config.yaml
num_hidden_layers: 15
hidden_size: 128
num_attention_heads: 4
norm_place: "pre"
weight_decay: 0.097
max_grad_norm: 0.5
warmup_steps: 454
final_lr_fraction: 0.0
train_tokens: 81900000
Each number is 128 + 24 x the weight over the matrix's rms, rounded and kept within 0 to 255. Layers, rows and columns count from 0. Numbers have three digits each.

# down: layer 6 MLP down (transposed), 256x128, rms 0.0823, rows 217-255, columns 0-63
# gate: layer 6 MLP gate, 256x128, rms 0.0963, rows 218-255, columns 0-63
# up: layer 6 MLP up, 256x128, rms 0.0863, rows 218-255, columns 0-63
down217:128165191129105119106115125107096113135116132115072119159119124131098152152138145101140138106146125136123142092156111121090181159146092146087113109133110125152121136098135081136095117099129134
gate218:074112175132123128147092131112130140178125138115113107119165173128168127091168104155153100138123127152093152092134133110104132114136131068155132121142137143120140115131153114137115169105165111
up218:122118132125135092110124137144134119127127147101137117114128150150115120174151157133157159100092143093119126134132134137116152100090157107135131139169089116135099136139155081104150162163153142
down218:111149145150149133106103108116108175124136101143117135178108155126143098112097163125111134096125127127087133143106099128143178140085154152087134123117125123129170111123095127150134100116095120
gate219:188102139107135132125115096131103170131155134136119146186124157126144129112047133132102135091110153124091139131120122073158125124155121126111135163117139133133103112096113161090132086089155137
up219:111156106105117138114129165135095138141160147092174123103154121109122180130144170098140119128118116161123161108141109144140159150151109191118097133143168135137116120109109137148135139118109154
down219:104119141137163142132141118113131117162145120161146112109137160133143164177093123136097133129107136126136122180158020093155085128125133122136116112128146112162100164107107120136098171126127147
gate220:163164129131123130159096117173076137125154113137156202128114082111168082118103128128108086161126138094117154141078112119160108135134123131135136139065135133143112101102158155128100139117076146
up220:096127121118093145119131097126113128148141082148094134126123169137127137118141157142100153140105107127113108154131162131136141113158132134090139140132120118112116141084117079141100117137150102
down220:128131140141184102167109125103131143108175092120101149168087128149138105125126123141109159117177116151108096129091129140117139135100124144168130112143166141138088124138153119169153136145135158
gate221:155156154166153109130110114134142127160130164160130161142154146121126130157120096158124101129145113107139123137120126139084089149093119158117141096120144110129156132088122114076167162094130121
up221:073128155152130132096115144136154118129130124124141176108120150134137127105151118153115087100144155148117146147111150170109081114131126130126092082137160149089129100112124155058131137135113111
down221:124162100114170138125129135138105107131124144125128121102128088104119126127111091118105147118057109116141109122131030132093086170120132112102143133137108117151116108155126119112045115139131108
gate222:151135125136135120129116099130155137157104127136134115114115107125131156115139121102152148139158136099122123108150098156116124126135109100109114121116145133116127133115111128133104119166148133
up222:160142125126115115124104144128138176159127115112136138140138101124121149131155105158162115137140136109131123091118151135146123127147156102099174165092149127141073103136129136119163136131122118
down222:119103129121134137137166125128132122150147125149145093100106100135148143120129108107132126126183158137121115126135079134112124110149082111129107108133121148140141168112121109141081124140123119
gate223:133138125153141144079105074133110113117197158122129141120122119111100119107095131121111152097132114138082106118064145126127117147097146151096119169140137166143138124130151091156142117116138115
up223:139142146125106088127126142091128120150186159156110141178142126073114136154164130147151116129163142095142135111129124123133149158156089114119128111140126077141142112117111111125127180172140113
down223:139104127171148104098094144147142160128103093117144087114132138122152162076123104078157119103112143174133143128135180121141099161106118084140146136136109126098142090141097137113122130113079126
gate224:147167183115091129142150161154112114119071132133136129150132114098159093125147147136128143149113097129098134151112157110159117118125134116127157165128136086118136129180119132175125146119113189
up224:138153126132090116121163102153127132144182113136111137097130121100093140126107163142123128101113104132137138115110138137152115165138093127157121124108144150174121122110087148090108103085060136
down224:106168110152126105146178120170157143103151108121103141127128140135098134116131141123140129127155132088151105122103115117124145134138134156119113121147106104122144145149102102123122146074148119
gate225:125146120147123097106132082111133076079114159158098123155120182136177081149092070113137120108159119087154176107166140089133137149144121096076179129133125107156177170138148133137107108164135083
up225:093091142125153148171104172143196092118100151156137157095109092085102094141103132133126133096133105107119089159104150141141112137100097171141143154095105064153147121166101107116162136115102122
down225:129129146089071158122156161123145128107199122177152175100128067154137117098090140152058114154123133105147110123140154173121139117132156104123086078117192124134150130142100160105120139148134110
gate226:139109072145143129105115130115158119124164139107109125129126151137120117119139145159166158156137104117135151093120105125137151125143111151147162116108134121147162189108106116135175164111134104
up226:133176126145086126130121130146145130141126147153129134131153149131176128139104113145094157166147150117140134096099123116114114126139147144133141158162108091164153179132109089146119165125151149
down226:148141180168164087082128140100159135154141164103130129104061137114107125108100147098113135129088112137124118130117158110134121143096098150123147090106153115122132107139068162109115125113097106
gate227:148108158121124118132127100135083163126209141095169062128138175183110135136099129130160109104156147153134157127116113155102137165146123108116119111117169153168118133134099149099119115105110093
up227:131135116141174135146102167126113115134160152115104078110079117146134130104119151129128128150153145102128117077143124106109102145124124105098161095147125124086095166096168117126148077126122117
down227:127076114107147091156143163126181123110099135092194143094128140157122153107136110110127158141083115135136138114168091134147120103147091170146141115143142147140088150145116102121124122127154128
gate228:143088088135106104126083149117069099168143129163090138128157147104125113098133175113107098095109102143153087121123165123153147182166156131149118130150156117106132166111115161137125141112113104
up228:126148128090126143105154084127103151155136103139142109140154141170114134165090108138139152153089164168110186154104135152110138080124119105109116139154106130086136106169176129152146120125128134
down228:082129144136126143160138157184093133104143133141153098143091122129114120137100127130133090089162148130115138100089132153138125138153119145176151149127105139155121101144142063144151083106152134
gate229:156125113141138164139154123107105113121116125144154127118130162151169147123146112079149115115138127166184128124140147116103194171098156120107127129125123156152110149159086099083131127162162098
up229:131098130131098196077124060081121084127127117098124102113120115096131108094111135107107102127112124128126092107141133129142152127066104125118095164062135075110126121122120148134094108114103122
down229:095135144140157112115151104118099129099098128138136126144165124144123106102169137095161154138145146137110130138068139123121092138155122138147102117145121120121072124116171167128134072131131098
gate230:140140113111116156137123089096123123147144115131128132121138147107082123116134112105098070125099084104120093113125159153090150114116137112119145137133081137185103162114118140149181110160131114
up230:109146174112106144165100112159163094111107132154142141073108119093135129116112155133082120148116108114097159131139136109120152128153117093122111155156146155093155157122142159118127137137136173
down230:144111162162121092172151143138160129112125137143173149159152105154129110105095116122088097103101133139116106123159115105119141131101151155132145105143132110097111132111123133164187089166111131
gate231:174146146121113115128130140143117141115105092125142139148162133147111142156115104155144121147137124108144148096108125123173120175121144139113129160137131067133127156192154124099155137150116173
up231:142137135130104145142158170132119128128122145179121145074130154110205132150104122147128137115089152183158152152108127113108101136160156143076138091177101105125136116131120102127141128145138159
down231:134119186101126133141149123122138129139132120152155125095099113125151116160093095144078125169119110162084115128175124109128141119106116135106165112145149144150121130130070097114175150134151155
gate232:120160147117135099137124098158140146164141133127113145130166143080137130089145159125101137090098127114117126116135128129096149129109089121108148154137170114117120127089112065108103128153130116
up232:101137108126171130151080125133179133119094167143130143124156133159135128084120146079110109162138141108173103181107124175127138148138129141106151112166127108099135137156139121128156128093148104
down232:122124110175134108121141130108096146115174118120108110098102107161101148108108146149164123099108110139104087123143095113104108114150155143077125138094113123104133152131132127109076098116115122
gate233:115111122144141115123149122158103127136129090124092144141115092122125144143133142152138140129107133127165126143128156102172144147135159165093117174169113142144070132099150147159159143141098129
up233:156131117100103085152128122093128126156121140111134125122191076120160148108102108120094128135136155107142182112124122143110135140153123167138137157082138160132123161137120146118106110161103144
down233:097093075141194118136169143107105136152142124119139155096114102141136153114116109129112177151136147097122147121123083117123108086121098142106116114092096103122144146136106152091162154154124136
gate234:126185118121127096131129152129168143157102165068115155147179073161143080158125107127129141110143121128202156157116177111143113187154092160153168138140167131167124151157119144159145114113104112
up234:169115134149164119132141097110135133118099127142117101151111118132076086135091119088173108122187111125144135136137111171134153154145126143120133132139141126128147127108084118156150112168125123
down234:122119100057127160116114095131141120110134142087169134124159114129127168077126162123121135083153113155107138155185112168100113164117144127142095107087180151147099151112117126120089132145118161
gate235:128123141076097138099110139105098123107108141094123126114127126101134128142159099128113155103145092139124086118152162108145133137137124082148181121136143134135061152133142109108155173130122096
up235:101143108120137142114106145152115084144098100105074127134134137114129134120109157119053129067130104111126143163121139104121105114105112107142155141126122122084135094132126112134112141138103099
down235:142137095098071122145096138137149143132080095151099169122173091149091161120107129106144128142160165157091125132101163150134164103128126157125155137123143185148097147107152122090118119130140131
gate236:144070081117078140120166141120088074136092091165119106118135115116128113140135096144122126121108082144127101122164166075124124130143121162116143125133108116154112129144094156142162127136120130
up236:119175131101136091146109111130136109070139118100154127116136127131146141078193146138149147169117089118122149145111148124122096134115131156117132156123127144144124132059113102102102125123143184
down236:152171103130129109109101096122131089131082128114067074085134118153142171144146133107130108113138103112121169114130162092136117119138160152161133096157094155102120120136130190140098107150096104
gate237:124111119134076097144131138115088129131151179132134130171161159140119142148108126099167089104130119126146121089104145117120154124149157101108161130109139143177135133128146125103122137144117096
up237:107157099140095118144116125137102127128092138102107130116113148152113142150120115101116151102067151148148144130150143156120165128110084148163118115170146113150127142126175177150131150112135117
down237:112079127108136127147127113123062149126125133153111166125130132157130112112131146139137096115118092075140119136145106153087115099140096083141143161127135130141125173104163109135160141158117138
gate238:111164132144185071116127129169110127095129128106080102187117116086123081117099162137117117086147132103145113108117141132125162173154126150092147161136158124169111110132164156093152088132112135
up238:133100174106123111154095139101149139136105143121140083127130163089136153093127155136082101122132105181106113107152136128121142085134147133098170136119132115121143087127119125132152122124138120
down238:090129150149166142119145102128153141136150113163150143128097099148165116153128127142128158138115136107134158139125131110145128132147132176095105144139125116126113148144160101145142096120136070
gate239:105185150111151133138119144098152163131146107103157176113130125148183107115123090118162150124112106138161159104119145108155138110120132164145120115183134140184148135091127068081163125105145130
up239:153107116080108124142108145121105123144113157098140139136110109134138107146153122127169092141127141097151139146143122095080166130152117085109107133127108095132157130107125083133117130105104097
down239:144151133126096117116134137101128129122150109140104172121139130122066123135103151067121127150157114152121144150120162132085118165121135135133128135150145106121119079090113114123160084164196152
gate240:112169113104101116094165138111115149144083148086100146127126123129144092073157097154091099130121090180134137125093155160106126186144143133150155055111114168141150142117118143109089153102087101
up240:127140146082119118107150156119117107131097174150121194128147128104118102124116112079177121151118128140125111132143122140125127107161181150128153091142145126091097134116160074128126075143107142
down240:105110116179168118109157123072112108097163104143135123108158126090110104152108099102155117134165161135161151161155137086132124157130157171097112126104112147119110116124146111068181152142128125
gate241:184078105133123141159110160110170117138171151145158113188159136137110128128121113135169143152128133106149162113160130122115152135162158135124110108117195097168131143143155169154135134130128131
up241:148168122118113091156154085142125096158099163116100119160124134118130101122161159135131126107142158117164120125134149120116139145191149061121103119124156084095087133124135147136110153118112128
down241:128147102174129149098116138110129149129166113143193130140132105149165123122137137096129155130081105106111096086165104124119149136133152131142102118106114097098115113120123112124143148120130107
gate242:118138117121100124110087084162133152146158144126098112133130122101127130107136115121130134144096103154094158119134166155115164119145140157125180099167140142175143084141125162116111093101113114
up242:171145161106147151178113109143128108140108149153134159124136148151135152158125140154125122123146125137122127090135130112117122110137157069164111144119116135143147147130084139116112135141150097
down242:112121138160124110106116128166106079138146121101140113111092111135126145134189157130111115097130100117141112153154092129170130089164114116144165155159104118106137133146110164156075134091140125
gate243:107131143166125133133155148177150144101084132115075122097136127155143130117145116107128124137141102124123183097108166132097142149124125129110132152158135115144147119145149138150141142157144135
up243:095118120125148148128169124134135142125151105168116095116115098084082109079082105156095134121151136176113124150155137142154085150080108141087087135077094127137124120121125117113123122119135110
down243:109186113117129149143145097109144134090129139116146132173141132159131195132145138137099132122143114130141148092160097127138115095133109157185085087153126142143141130086104112145111140094133116
gate244:171126175121144102118116133164124149137142138121174084143108132139115130122116154148067123146149123133098133112083136126185113154131121154165119109174120092099088128141120131154114143125121118
up244:120131115112111134136145155105120147126110141105132122160098098134134185156136116115121120172120132119118099133153119126127139110119145129093170116121141170086104131124145103092135132108100121
down244:127202122122116115137113152105121120107156112119105156101136101128087136092106155111118144145102162133123142126172164153105157149175138130140183097097126139113140163171172126135150106121099136
gate245:170102087141135128157116097157124120130125133092097149133140122109091158133131069103127090146125193086142165129106145123117116129102115058098150126109156179126122117191118171111153140133155104
up245:141173162106122124123129085137163091169104100153109104120102121144154082163101157151140155121150128169115110157141148090118188124208104149101124186112108105144130143133108126127161160120116161
down245:127103128115114132125164110127134117134122152114106117099117097141110180118111125151142175126144148127169171140143174132147161147129176131149119157141129129148145126197116138128165107146160163
gate246:175159111136130089103095144158109138132132136124119142133114124102153157097097156153140131137122115112110089107141130121125112131084169136141156137117148139088088093173111134116169134154086089
up246:100135120122134145137163128115093068174126110193119122152085144118166114114123129115110137132150102077105151144100113126071157125157152116116106122162061125130153101111181126156107115169140095
down246:101134143117101146173116173124150119145103151145106141113145131161096083117168108106134131129157151146156116146119141141110143101152120156095100109103149174094144151175119132116057131115136161
gate247:111130120138127096097092142103121119129087142094109126123111155132123139138125123077098176081112126141093098137130164130071120114116154156095138107143114087162125159079128124071110107135128121
up247:129148154096085095090100153116096170123153101153105102098130156121117132155096135105124097129146136103155112157161126113183117110097142116146107120133167136087108177132127146074156093132136082
down247:093098106154113159135144106113136130132138125127161128102088179124148146121174134147124124132131094122137165108129132137116123095090091095088165108087138161155134111128156144073163110171121132
gate248:143116089132136099138126094124145150136148156137099177159100110063106155110082175127113135118124143157121141143109136109164107179168111202138146138109141107139097141162149142127152152114116124
up248:131099141126085118127076168120139142157117137158094160095065103127128114080114103118082104162133090108070138125107132134121115089170133147140084126108157108135086126153084121097149116093141138
down248:104114105152121146116108158114116144118125127118109135137133217111147151109122104044136144115142101122134120102138131120149156169130131123097143140126123160071150106141121120131099080105070121
gate249:165136116099162119131105114120133110123145154164130108145117131157145131164098119140132110122112115109110121127133128139165137161118139120113148115171110115101116114133134165134171139130138105
up249:140075153153121161108158092091120191120136127144109133122132117119141112133132146137122074124125124122121141093147137123136054099105112151112130174138123139148107141118122100114118116097113118
down249:114149143115128087110095118137139122145112113138124130137121123087156136145101126140126157111130139087099161127140181159184086110140127120123120113119127117141111142109141113116145105126121120
gate250:146138123115127134135130088116144147114147149094151113198168170126122164105126108112138140074103083149143141099108172158189097121105104127108095102101128117133088120147106134120126136129129104
up250:134127149114106118066121110133067096136194129106096186112107152099162136161106124124122128164159123159097142151165122166128109095157132078097147110125108173161119115124119130166133100121135099
down250:141108117086112072124078170132148145151152166096139068090132135167140153146120152155107127131143133134112118125132131160148150122159166137134109183126170171142141099133183142081084114130145147
gate251:127123092116187102098128131097158134126106142132111115141126140129127136139139106158133123092122102077144157164153161094068148136118098088119134160131121129121111155160120144145155140141079105
up251:102120065130165120170160174089135131094143091111163158112167120150118161111114148129118130101169073116173108125166100151149160123120140085094136146117134100156108126165101131110131108127107184
down251:149110097104118115120105175120116125101115118150043150141154173131147186132127135119118152082138105127115126130115114111111148089135092135080088145133142099149094139135106126086135109157108168
gate252:094143173092107170114109137194109171146093097139113129139086118124145135139154171133080054144141142120113116119150132148102149121131153140133158107122148137113129126106116146133132148134111135
up252:127150120147121140082154165091171137141118151169135108148160128151120107095139132096132114142194118151151161086103152146159173140131105151094135092145153137149115160156149127132102168152126160
down252:113164182134091158102094104155166106123132152151151144136084104132151111116144126106118121111153119133093144134094126147089126107140170119145119136127130105151091142156151097141141127125058156
gate253:158130125114103141086114160151114102112148141113112140153114165149102152178102125131152123105120164125145084147170147112167182111129172150139093143143135120169101114112104168103139156124104129
up253:145138120169123164129076139055113164109106150135115098185141114125083161143093119092106158151110072130107161129140119142074173119108156138104141148141117139140124128128105156106096104084127133
down253:181142129146155117127136140105101118152159126116123153166136125128125120079108126116090081148163106200144169151111093172150101169119160144113140152126124140143146190140116086110161134161146099
gate254:135109103098121114149126094197112125132128112130118144148142152120136109182107109130130106133118122128124124134120128104099187156158173146101140129146150128171063155178134174123098137061098134
up254:139133175176125131115096120100122166164145147113110125152143089149138125100157143157134154117110116146146133120144183126140096133127121084134154135138098133118154101131152133119183143150141121
down254:147156126153104144130111117104125124176128140125122152148147126116136126136149144158120095119124100142189150129152243127133140120146130136136145105146144122129136123114150140101168112154124150
gate255:151136073164135134143149093101119156139158132100137104156099112121122180103174170128148110133136109137134120100108170086112128157148115119134093115149137136107107108143135119167132136183138109
up255:139100100156115119132092168099132133136129101077119125151141115161129145084096086097128089123129150113157106142128162136130137162123097142116137135150129119104089095123095093157152125121142139
down255:125153110075137109140117117100132127108119169124119103182097103104105176097148116138145112151089114188136119113142113114114105137123102131118127081143178081109139155083139119145146136135130087